Part of a small language model's weights: MLP 768 tanh GELU, biases on query, key and value.
Each number is 128 + 24 x the weight over the matrix's rms, rounded and kept within 0 to 255. Layers, rows and columns count from 0. Numbers have three digits each.

# layer 16 MLP down, 192x768, rms 0.0712, rows 106-191, columns 384-511
110117172151152131118124117139127076103133128160142151078132115123108137088168122133122107191152137088139107125124130153129141125125089147098130110160131119101132129093109149146129099146132163148151112120160145137152119132142105095123128124128088148130101102121102125109122166075123112149111120155161097087092151096161129182173149109109117108154111127131195142110125143126141114108138
135117098087126107166115099126113139144100143132152097116120108124127113121139146101056129123120072143152097149119135131134146140116116140167132100110119101124170079129104111130109134149082133129132145107114103140129099178116154109122150150132103154088139136144117156127108082139138129102096086115152114118134085126143129121121116114142106163152138112139118147093148146093180125118119
131134148148137113108102166089122117117156104128108113134124137135112112094134145143118126142135100108141132157134113135095115116105099157186132142121134096113119198128152108137179203129157136146163144127143144111132157170127122118119126143165138117130120121116168109151139130127128169161116123147185142098149098138141111134117094128120122183075188150158135137094092173100106134123100
095074118078109123155154139140097136132106144108078131105135115086107126137082110071124142139109147102071107111117165116159099135068129115097118113097107165132146113143115147135122138165109116114113113139109140120101126135115130105140086103153116120148124132160102093134148099116102146116100150123110114113184098124127107111118105143174137105168123102102083094159131097077149128164125
128114118135123116138175155113110142132097169110109144142102140126126124122117121078089109121128153133144133108176178132155090132118129126117144097133151130094158117117137109125104138152111115133126127146142134115162112142142121130138086122134132125136132114177123107150138098163095185157133127126111150076119154082132111119123117128106126151136093144096114095106118139142075099142125
112139137132160147143148127152157121117057118115134104125155139123120083129162134131157169113122133102125130117148068128135118082099145135157138123122152119121089105117129165143157105151155108112140115181166064138109151173105136127117096164150122114120074110119123099148127122124121130140109152107109153127107129137091138165151111110148120143152111094120132177074140107131087122162138
154117174100122162116090177122140131156113161110096119142128112148097103126091153081128150144090115124162160141157110148099131090162140079100133100075128151130110176145134109104122117123126143115103149143105102117125161117136115123115119158127127110162077117141137095136141137104127175136119134112145111104166114133121133116118104121131119119120143117142114134078103144112161145135163
139121165122143104160134119119141191130108146144140146132158126103157141146122139122146149123099130174137145130180128115113126192179129111142116138105141154131126137138120168158151110136121114154158149130110115174106116152114085134135147129120087142105100118128169139118096120104136112151136142112129112144107142147147159131125119133116146126079104119124113118143162134139109131153161
130149119100129088135112136101121114161160140116187118158119113166143110100106145148137104106141090121140112164104157111121114134135125102134139147136140154082113153136139151169105146124136170138111114138152134107091136125189163091154140106147114150124126137109140144156076099127144156093154095111177136109120103139133120123144123141094124109127119122115112112105099162192149091131120
101130110109111116121108145137126140114101115129078140101131140141122133139124145103081147114125132074163141124150125137113130127104136131121115110136142149149137165131117147134117138120166129139115122147128163117124135162115141125108144154099134110138161189112141109122124104124161121125134075125134135153146115111123094109117099103159129102158144146149121113118142144096139163131132
145108089130127118135137132123094109144108107096126128123147122120114143080095105114169095119120097161165117140111131136092146100104152126112131102103139147129106126114137136136103158127144106135161159154164097142139121143140162146161101129115136148163105143160147138109122126092113149173103120127157142098114172134144130092132103136098081130100100151141142120119103106140086155098091
114062082191071137109128138133117161140128123150124112150156122127160120097150201149129124136106096112146129140113120127141129139153157124140121141140131135096159150113094118089129115148099094134158167163078136113131084143160119144127141146117133137146133168147106112146146107108177142137111150115151103097160149108154121129110120143138161127082146117132134100158137131110112130108167
150148113167112119148143195162096129139075132125122149139140105149068141153142133103152106103125136140152130138100167108101122104143097085130129097134103139115120148141108163113099169154151124120123093081168133134085139095117130158105116133175142125100090116125114146122123151126107124123123130112115124124084147141080110147116108131146136136117172126130150108115116089153143085104142
129108130129136137146112137141188162161067131117155150056111153152157133171146108092151116120129129091201131114089125120113165094107131094130081119097101120125136097152144155116129121118162141126134110064135157139126136129093171121149149092120093132137136120149139115128128099150111118135131109110123123125142098140126128173135087132143077164117138121127158133075124141140105139149131
125120122135142114157146132118125100158125150097140135155112132111089144140137118129085131133110156149144185153107126122168136173142128156120153155141155117154074138129166136119120189120121165131110134111149165120121102135147114098151150153129153150122178127154133098094155165135125140126097087117130112145177127123128090114128118104144116125084143146118134105150162117091154110121100
104144138118166130123166148142139157119108107118133133158130121157119125106106120169144119132092133138130091143156174121119136089161112176103119107115103141104159144134132136175112146137167130113139151118116100129144142103140099153117131107145148127122160094065116140109148123082117105125126134142106128149114073108121135144102090107150151121129159106119153112091134113132148085148083
158099131168109137162114165162130110135116093189127104136140150141096125101184160101129123125134168170101135171122149107074103103122116147120098102142183147147098110123178148119153161142123108157140136077141102122143151180126117135132129144154114147162113091128164096129126161123150161176130081123125135140131119147145102157111149107127154133131166138106149115139137123146117110139154
109192122131104153111141113151106053126151116136121118115135134144140169140145149183126120143169124133137119147109102154131142068106139138151110115113175130129130121120129100158125109114134102114144125170123152150144126135135117138135120130140118151135115129104131136139122149176134187120072139106120153128093142163128178131139164154109126112140143104119104129144124107134218126147132
139070117124116155111174108100099133094115115170137101146130129142139146124102151161149180134124094149114165115128161128124150098135118143085115137151134153146181116118126131148093180127101144131178152192142134153147127149125118171151108158126202128085169149087157170106163140086135150113128130161123150119149158088108118154141115125152108144148162172126118114150104081112124133134120
101154113104141152141106144127131127142102073090173164130123159136148133132131136118163095156128137106120121120097100140120126140167128115133147145120120095114122137123158124174118127086080099144119152117146071116178117148109098155144144121143151087121133113123126149134124129151128136145200126077121168144083110139130136106126103127119093145089160151092169115123149131138110130149132
110144174116119112144099163126178124117133141141126125109125126156142101122111116104150140074149124145141141113164124118127147101158145104140137102164118135122090124135134091165109158141113119101121156147126149137134112131113118153105139107152082107131101118145123117142141121109109094126112080108144119114113113114085121115122167141115115136158108094094128138121135120135118149153093
129102139136124110132163130157133101129133126175138132143104132153153151124088133122125144111084093142157128120105126080134149163162101098109141193144110134092146124131107104146155115113142133122098147112120138117128138047119138141118134130142150126136059131135130174150140149150106102121132140088128194104117111108145117166076094114118114145094135138137127102150106080088106153100135
161097134174158131189151166231165136194153181130132162167226229136150151128169128092185131105167160162167230180123100182161137149198147151174141128152196178159082153229144179180143145183140130247112137125120153178134181119098144089106101221163119193208155106168215106103142165080082132255163107112131116141158149137150133132130179096102160115122053106102169181139142099124138099085184
138143111116140116140132121131108148138156077128131107165119138152118123142119111125136109091096119162102175167159136100130123114150129107107154145090110083163116148169133153137122107111136139112152153103114120128086123077133088143114150128118148116095115141115106123157112150127138113124082111107113129139122166131125132153129104137067135124124129129117129140117121074197121130122145
179146118138137143150132199135125077149173116110151138113149124152117147165134132123083162111083117185131143147105096126134146175147119127132147162120116125128141137152132134142200129124109083167145115132137107157129145126128102167144147132114097122134098117124148148111159138117142116156146142106152061130148127134101126130170124135136134098146144119130124153125135122171145087145108
160138183133128127153137121146115144099104156114152075157144141161101135185105162149136089113091130123128146128115171137156124062104116153108130121128167146148134092139157145139075114110138136136088156124110136117115162166101072167121154139120108127138132112137131107164137107119129134122149104145123175176128142114101128180178108149106130103151178122093162134163112155094104100141168
121115098127100107106130098124128134150123151145156125113126129135112104135128116172102125135142113075150092167113108144109137109157135158107098106095142131092134078117158124106156170122156135118152116155127136119118122141134105121122130128095134114150196142124160077098090092112161150120089064157148121132077124127128145101104151118113091103136143106142123155078123145110100130110142
142075108170114095124151129131100089178143132099124114139160160124128138121118156120145101148114103112145149124107132123141188218174109109136139138182120144143126151164158089086136178159100113152166131153139112122095120121157147131135075129140128087129146097147130129165128120159122165143156131111157146094083144157120094110192140163126111144138121124136090112158117116124142116116154
131102122150115096123120140152127104137141140165109141119140144189122114104111126100161104120146106126154106137162158174078139111154152157151140127150142100160133138130120104138154209126164160152137174134147153124147159138110067151109159187130117139122114158088117113106132143118142128126146114137137109114156178105122100125134081132129161122150169108163147170127111149142126119170152
128201173123142178157156137148136176192117129123085107111131141127181158131128099132115097140135160175156114131181160148139168099136110164112130157166131077164123097122123100133116111137167137116149142112138125136121159083084144127142147149114114139123166119089093111152143134157131126163149074115123131163144113149133118128079123141113138134166124120195133128083167157068093125178151
127130134162150157110178125145119108165115143098124143100130142140109160113116132106087191105180160162153141140108128127096122130124103107158114161149113129120106079126107116108128175113124105125128126140205127140154118134102149082133128109109131120143152140190135171142109127159171129122147136099146120122122096136146138121138115159165159130152130114119101102125116146140134130145102
144185133131146124131137111124135119105191098113125108119140134148158151130109158137157105132132135166167165122094122131125125149150106140148097114108128137130170172147125124147135168154105128134100114136150126128099112105141123135147131117156134113141126128140135118142094119125116075095117122130107173134123113180152115112097157122085174156150121146098138130159130076132170101155112
156164092127168097140167153135092128137095108093158095134107106136128091123142107180135147093103140140142125127059154148137125134115109118116093116163129120112099106152103162136161111096119136113102154149132142110099141147176113152095125182108051171139150159105128132122169124132105144118166097130173175128106161142133121117142136097110160137094110135123127134119125159150152120099141
107131174119123153123116112134117130127153128140108164107118137125097150141121156187123111141096153121146132123107117128121121127149117144118120133154144140115100135136138130101142146076175133113112127152131116144088139098103125153208174122124115072131149142137159152106145126142090097125143145146150140111106136129106119117149147147097083078136137133167106095106081142101168134142095
130051105137105149088123082117124169141158131085140124156131131145173111113072114149146079142125108150110129156111094115138118053119105118143150137120142162096130148147106110112144140156092144136190156100155147111126095066128069099084122106138106130129141078135103149136129106172106116112106134130119131095135124118156127095097096169073131146129160089093167136173121150133141125091119
129104167092147105113112129119177147148142154124124125117137144145082122122129129170139157059174099136127126142165162107143123127148159130128121146129154129129143103111143163141094159114099154142155130113143120135109120142150121127115093152110138141140166155123143134127109117107112147142154135124102114117127138180137112133132161119168124149127100109126186150120159121114096125150126
078135132100141114120098121117112148133104146128102105152138121126125124133139129149138187139126120088085133130102079145098162125127137107149093108102130088140074153113141070077122137122163099104109132112113190151125114128136113103132098134130114102112113109177154088104148109132131101115086140181091092100148120138133130123116085126123155148164125116156096124106100126106148134110106
111103148135135116149150157117135117149139146109157130118120119148136147112119132174164114122139072148147129146139114110088138141126117168137140112107093152137146125131115149123150135133132112144118140135160124120108162137134137122096113106130122118127166095100142118132149127143113153123100118122130122095145162152118124104115114117097145150145155128117144125122121127114115143135114
148150120100119091134118136105125105153142113132124126129129119145159128107139108139124082142106142109088123124115118129149126130109150151156114080106118136120111158131136131114086163106182079134110132164143151114132108182134150110106196133125104108136117112131178113154103105132112110124169116114142124134115125129135167103155127139074093155093153124138136122177181156111123171145124
103104126133110128110115126155137110132109096134096119114121108144109160139142148144145152104147126105122122122142174139129137117129149128109145152109123151089090115089104062126128106123118109094083119150122190099124123138128115156149148131157166123113084163125119134135110106126104151131160098105131125135100153120122123140134118124151127127152125136084092159115129179094122116113084
126113122113091169121111138116138133130113126112113107165143139160095115135122137123100119120117104116132127118110125122078124139129094123106138135132089124122115155120150172158194115143123155128213146121143135128130154115149144166139104142169099106153120122139145112197100147169150160131075139127110140138124121120105117125114100130143155149129114115103130116160085170128146135121128
108131118127141151098133155126105137101147125154142167111137148096096147142108114163137152144113127152117124107125110117124130109134130150146151151123128085138152155122163122147084132108141157120122103083120118129141162086116128100144084080115133143154071102096109144133131146107131096145117151115142164151094112107145112153154167139093130118106120155082135169148118143128102125110131
137102146182144114112101163134115111133136118118131143166118127109113105124187149098127150145160152110122097086112090121107145120172114109157139144166100116161126109155114111080139135115174150133124148106131082106117140130136124119128142143146158171154091153107114173115121104128103163135154151097132169128095156121099110148135138145123095148150135117139120146124136078145129161111145
100138127143135118125142122107111146145153109155095157103156144160113120120111104174158144114146073146125132155146122125141108080140112135120109116112089130187123148125112149125142169128122127136112141158115159110140126139154133144165215157133131136143124124144146123118169115120141164135127120121157103154113151117164104134085108141155167151136130156178134129152137211140176155131109
169164106112125114112154146099111101103118138152098124096146145125098075104122185138150166106128149170123150143120118126120138145112170078059126103133130135112087109135155166099116110106114152135121193118109111121091135123176138150139099118160118135133083131136141113149164171105138106141121125129090118139104134126160171145116134123124104160102104133133129137215113126154091128129153
157098101110117138159148134150085118156110089138157116116111137112142128147152103152094102114145105138125114098136102145142115127123110163143156142133130120131113124130091145093128112131130150117138126151124090179140135128121098184111146147127120121108119129156108113123127128163131144136123153111097108149125150140135135116130135111136089138126126117140113102106140155139151127178108
115181123152098106126134126160159135094132156122154143139112123127163123136090157162137129144147143112145159129109163140141154131122106149120093109152149145153175112120104132183139118138085175125123133157139187122139141125125150154169175121138150102103056147150114109109135141142144123104125147152135154168151153151098125136113142149137136088139103141140138126123114157173174164166084
117115108132149110110158101139118076156134133114112125139136148129122136137168122130109148122115134116144121153117169125124101092103145145111119123155135142132117100132138110120158094099168126147131124137045098136125111118107122139163151106107124146124066185149138113110086129132131120141086162104155126160121117089145167124125115131134139133127123130093142139150112093144123161117163
135141125129141124143166124115192099115105175146132113132150147136096148157116166137098145106094124124121150114143110110145186142117108120121102104160174155133071127155124122143100127124118115135124123119162154144116112135149180090093094138119142144117132125182126125118127112123116128129140130145160145116141154126137141128096167146156136170128134134115164113153150127090130092142136
115121120110121141141169131131120142106106087185184140141113128125132122115129140158142111141094085140123137117165113142091101098101132128129094118128118088102159119155139133140179105164157148131120122119177131120118115109141118143119131126145140115137145156078108139124139149153114101130138140067109132117162141103132125130132113115147108130113094134152126128102110115117066099123172
120200144135132107107122116131124143116136107132144136104124140116127119122142102142141150137147092121122150098141139141101122070135122136122179149095121131112148116138147137152110123138137133131121125135114078111131143136139142154108142134143126123135120139114108114128091129172125084146150081148121120109126106120129113058120153120181104116161125108151099140120202120143144103133163
112176156116152125091110127136136140142131145126105131168116136142137136109126119129105119116143119135140121128131103087132140147128131150098108155164141156129116147109129127112153097154105128141122105116109124107141159109095098088123120171137133152137165121099152120124117117137105119142057131143108155162145153133138056096132117134101122150152150123140131101119156171128146115151121
114088153078102178157129114149153115080113158138137141094116132170138113180131137107133123073151129147132118117151158141143127131082113093150145113090090146112130126119099115106057119140126165109058107133113110117103137125111082156133140132082055184101104108154111066151163103142129119127144107115104127097121142098162110154107187146159145091145140163124120108108084132157141104114157
131117096129124109109123102114126112121071098101125127147122132142171134119130101118132131129090157102099127154102144131129138109190096106103161108107105086115174136117135100114095116090129112128130119099101203119147143132137149110127134100083119101127107126049151093121113127123094103107137089143128090125138107145123170131146158113125130136145072113118105131147125113105157111132095
076144136112128111157087155111128095131134120125115132100109124099095153130190177167156164133111123162160133111112173132071116094118147130127149142161155128149135167124121099177175122154134144134144130127142143118109124130154117070162122125117141142131100122139150124110133082125104130127125169133117133114105097111110100113148123165168159142150091119161105100137096195115175121131100
107101111089112102092075155103117188153163112144124121132110078096147125131140142166112096152132135143117146087111180108096128090102115136160112135137141119116152120120132167098130173065093127141151168084140135102123107125127125092127159064096122152122147183150138121083149099126113102119149141140119145100176039127118131123077120122152109140106116121120163111126128151135106109077121
127118106144164126139156113133118056144055090115132134118133129122115076137129106177125118078138114133125128139107080127101120147123119134140148098093107136104119169122141125124112108109143115126126133172087113128107124141146099119044116126119105095111132117135098109133161123153131127140086143147143128101141126167147208136132114135094172098141143158111150111181144117099121128157140
104082134139109151112140124110122082140173113107091089076133128127109111156114179080112188147160134145097123129118153141148111141083092151100106121141101132114118125141107157094132075149152100135164103194057135116129180153129145156105112120145135133139106136154106158170131120108139148098164137138142157100141119093122141131101101130162130118116137109149109136152116115094076155150125
152137123108124153131107140151136103162151144121159153123149143124099152156109183109149149088157128131140137120109101128125145092160122109145147101132105127157156108123121148157140098130156082146096109179149166114121132131177171138118148069123109107134164098151098109117194107127117149126105137105109135123118090104146140103139136163119152117093143091099143144088110116108116122113145
118169127103156138127142142113167151123138132126167099153128128096148118111171152112127134128141180120126156143154144134132137143060108130081133116138090129113146093100118148131119183095131146125182175062135140145110116124146120124074129159119114107108094094068125127107110174102123115130132138112169125109116111102122112133105125096112133078149122104147136124157138121168128147114123
130171147117125145155118182143117107189150114127142138088129114145133117160164124108088129151156101122084125114088106141162203130166098122097164099096149130123103115155139128096086106156148158149140131129101083136108136129148112072116143149158110160136162114128130141143099107099137159146160122138152122165094140109125109107127119124136121142112130092152155133130126105110142115144144
120194129139119185138124123155119070134133103117154114138114140111109130148136120111151097146116121132132120125123153161168138140124155094179130123140140110143160113141134144115137095122117129136145096180163157121136131122173177168103111085126107131126153151129116112133152092120147147118113124121118140106122152140126159122117087106110121125105170127139149164135133071093123164155149
103130146161149109108116109100132048144173122108126144116124125147112115133117110152119123124158146095139113147134129135094112147141137117169142133114103124114106155163129137122140082142103154125129122100124090146122132084130085126083150145104109118138122125109132141161109121117099140128124173100157128155127135135130118151122159121121118087113099064130130150119097133114183121123132
144121069118124120148160179126141120130150101113126149125129132109114108083106152159129087066128122107095133106131115146104131168114156103127139115114120156125116134157144132102167145119096148158127115123117099112134158130095132115144124140138133137124170153186147166097121128144151158127144131102168123136129136133122147133124127143124091123161138110152119125130145124116140147135129
151155113149153119131157100151136150145169115090130145155114139113090173102118117134155163163150143141171152167156159108125113120127155140132128158145100144140159074138098154092146087132128099116142114162138162115134124127157142129136114159127099095109150168093131175100114161041101098134084119126145107131084114143106130145140127098109125123114130043120109124130110133117105206150164
154173109108154115127116130110137105140102172087101123095120120139130161101128132176095130120169146143166131146131121155111162137123126092102121109120098140126156121130141171155144136141116108107097092094144137103157192110112108102124136118117111120129100147121139142132134108155119159147145117103144132177151130122134132128144150136111119113166138124102150170112150123134139131118124
081135111130119141102114148104134106077124120154128112128058134071138157145074107106131130148134119128062167102128152056139135090119147099134117146156140126089141169108091074128111046129112145187128153156072138116100071100120109133201154116078143159177099122111158093105161157079121120142104123134120161136126113079139158145082072125140142110144201131122079072092089131121155082140119
123067150120099160153123111124139115132121156099145115101139121125161139138114151121122185137087115103185128135166118111177118133146125150132108132143116179114138114142101130139126096110117153125111123129130093119146139089115137153091168109176115135117117144122186104151104124113141095139127127116103161101114131145162128118061125105135149128100137091153086138108125147109095097087099
123104149117093109148115102138153109138117165106110105160137130116133101127155178156111052168154111167148159127146132125114189120118086138131089144134138132154125129158119127115180128158069129110135120133101154171177113156107073136095121120120094129092147120138116126133119144134150107140120140144119143116123106128120113136165124186124121109184124128117124147148117116139183131166117
141141116166098131148131143152132099132093152143150091102104120092152099109158100120150112118102079153142149125153111160161127153136120128099116087160143151138121076128142112109124151173125127133099136122154129131109113135142128101105131092140140158128111111138129137126136114136061139129110084140106128154185131127099143166095148132129165118161127096142120094120094143124131119139122
111090104160154117111126138128131137109096098132126110113123130128139111150117091065137095115110124115109123127120160155122114124091129106149104141059115174138113159112114116138133140151123141129138230166150146132105112127174140156127159087093108099121109141151111078168121102118108115117117127128119160101113130115094118142177155149114186129124107150123124137124141148144171131128120
158102120106098135135159112144119119163112176101120125120137147165114136106163141096142085111163129159154125177145137187154121139146116136117118107089101122111115109139096139168105160148093117121115098100111102135128114186098144140122167144123132100129148107140126127203137120163147179116103117115156148136126150099165095128082140130139128144117119145099150132171105124148134163103158
136146115127128152148136124132116121118136173107126107104128152185041155181136131112152128101120123102164146158131112118109156165127130087067112103123143111146133147127121131100122149122134125146166113134154142145125148128107102132144129120113132097144089104166115084067082151140147097104091090136131113139097145158102135145134159099175131118206160124121098135081149171144159175103139
132166146111106068128161094133156085133117158160070096083122132165147119088139132111133083125129124131116135133133080138137129133117091139107092106105130119145135120114126117170163121138124103148068133165127095117156127161148121146133149087121147109115143144135158103123101114159108134140117128134115175106139121158131122099107121123151152133160157096154089146175104129125116092141119
132144164117166092164106172150117142148164151134158076168108137127138174132157177163132160118119119142094121122126147147094161158152141153134121131160140148131093179159140128155142153119141109138134114139139124137138135089163144135121141104169127101147136118104158153108143121108132072125170140118142135111092135112116098121137127110118118130121124121161100139096115138115088142135117
146147128157126111137122148154155131097091141150117138129105141120165147105153147141136152142141125132125150118116138125117096150129122146133167121102117087169104149116113115109066142129097165131139111131161145129122135095096124147125096135114108096115150174132146118115147147135127134125185150163127144158108177153095125098121113118136137109121111153141080105102137114152144164142127
119182130131107116131150147134139129084135174163077092113122110129109111124153117144151149105138117134110130128134134128088133122139126076128141128089125123148169124112150114134124136115126131110119122151152174087123116080114090121160137150109131096114082160119117135141150142116089154130142101127157130120155109101100096104089124122154141141106124142174144095087114149133109126120126
115140149139148110127097159132125149135113138127137160190132098132109103110113102126109145134106126159141116123122165135084083112111118124164112177185185131125109121124128127141089163117123175152137155094153169117195141133134125130130143126146102136141127154103152142125117166157099148136123109138129118118141122162131145158112128138103116164098165118170140131137153173147132137111116
131142120130155150129089131135161112092118147126133154088127128141102144119101136151124126143109082133155126169124105149124136097110132127117130084080131112102147156126141102154140110106131101131146133114112137125126144129160100117159144107157125118135117153116087127120120110153100126105126063105104152088125103079119119145119091155152141144124141152166148115105097148139159138086131
136098131132164124139113123118133144119165125152133160135134144101120127135150136122141132178179064112125107128107112130151130131136155109117134104176145132166141092117145122117066136124112139135138129119155136151154120160161114141118101115133137124150142101156144121102088139120141124140114118120130146161127119124146130163135092152121117075119143128119139126156119114106172136094100
142144174163165142124165130128113128107140114172120125130119115127082136088158199129159166142137120128149142130138162086144110136165133089123109118120147167129074133119171110114147123157121158116090128106136093117154103107113153105144096130107125135106135102104108129135108113154123109132156115122132131121139151128161102127159179138098153146110141142165173130134147184111129099145114
118138126123142102128120122088130136128138132155119101119125137142122120118098141141141143133211103107107101136128117142125108100122126129137158137082102128135152114110102127154134159094144124115137151155150183114105144161168183150126158121113138137110135121107169072133087165111121111113134143086147118133119136118128126145089124122111143143107090122089126110116134141148123147141115
107167145145156086100147096173131106119154157110148102155144145158157155112137059161102149102127155144117141095121121126173134124061110117171125121158188079142129097130152138093105100143096157106166128116107135121136135122104149180161153139166103131132158142178137196161146168155146113143131129137179126091093128170172129155149173148137104086133167138172146141109108129149111127140164
123144120178094135073138128126130066112134118133134136113112110104138150110137125114147141132152087137095099124097150125104106119103123116143171137139130113106099125113116143094128131137121114117115137116098134100121099115148144137128120134134122110103121119119137140087104143133144120090100152139161102137126140141128157149137089112141138096078125110122145091125112155127096131122081
129096092117157127136165096137105142134150111102100139122117152136182112150123135121129134102158125149159136133135130131141148130147125112085140113128153146117129138129159145156104119139112110135141100162103155134166081119117121126149157142094139138157129132106115122151124089126159097132106070109166159114098130124143138168153113114153127155219154206106112184105099080140191104173138
157053119154103082122155144134127089131173119117166119115128107148090133109105056109153137131139123112095141140111121116126096138120162092079091137122151162112126142137147138105108101156134116117102126153120147156126104105143096151158122130085121155130099136127120175175119164118148104119118132121109091118136133148093133160151135167122098101101126107131140125111157173100145113121150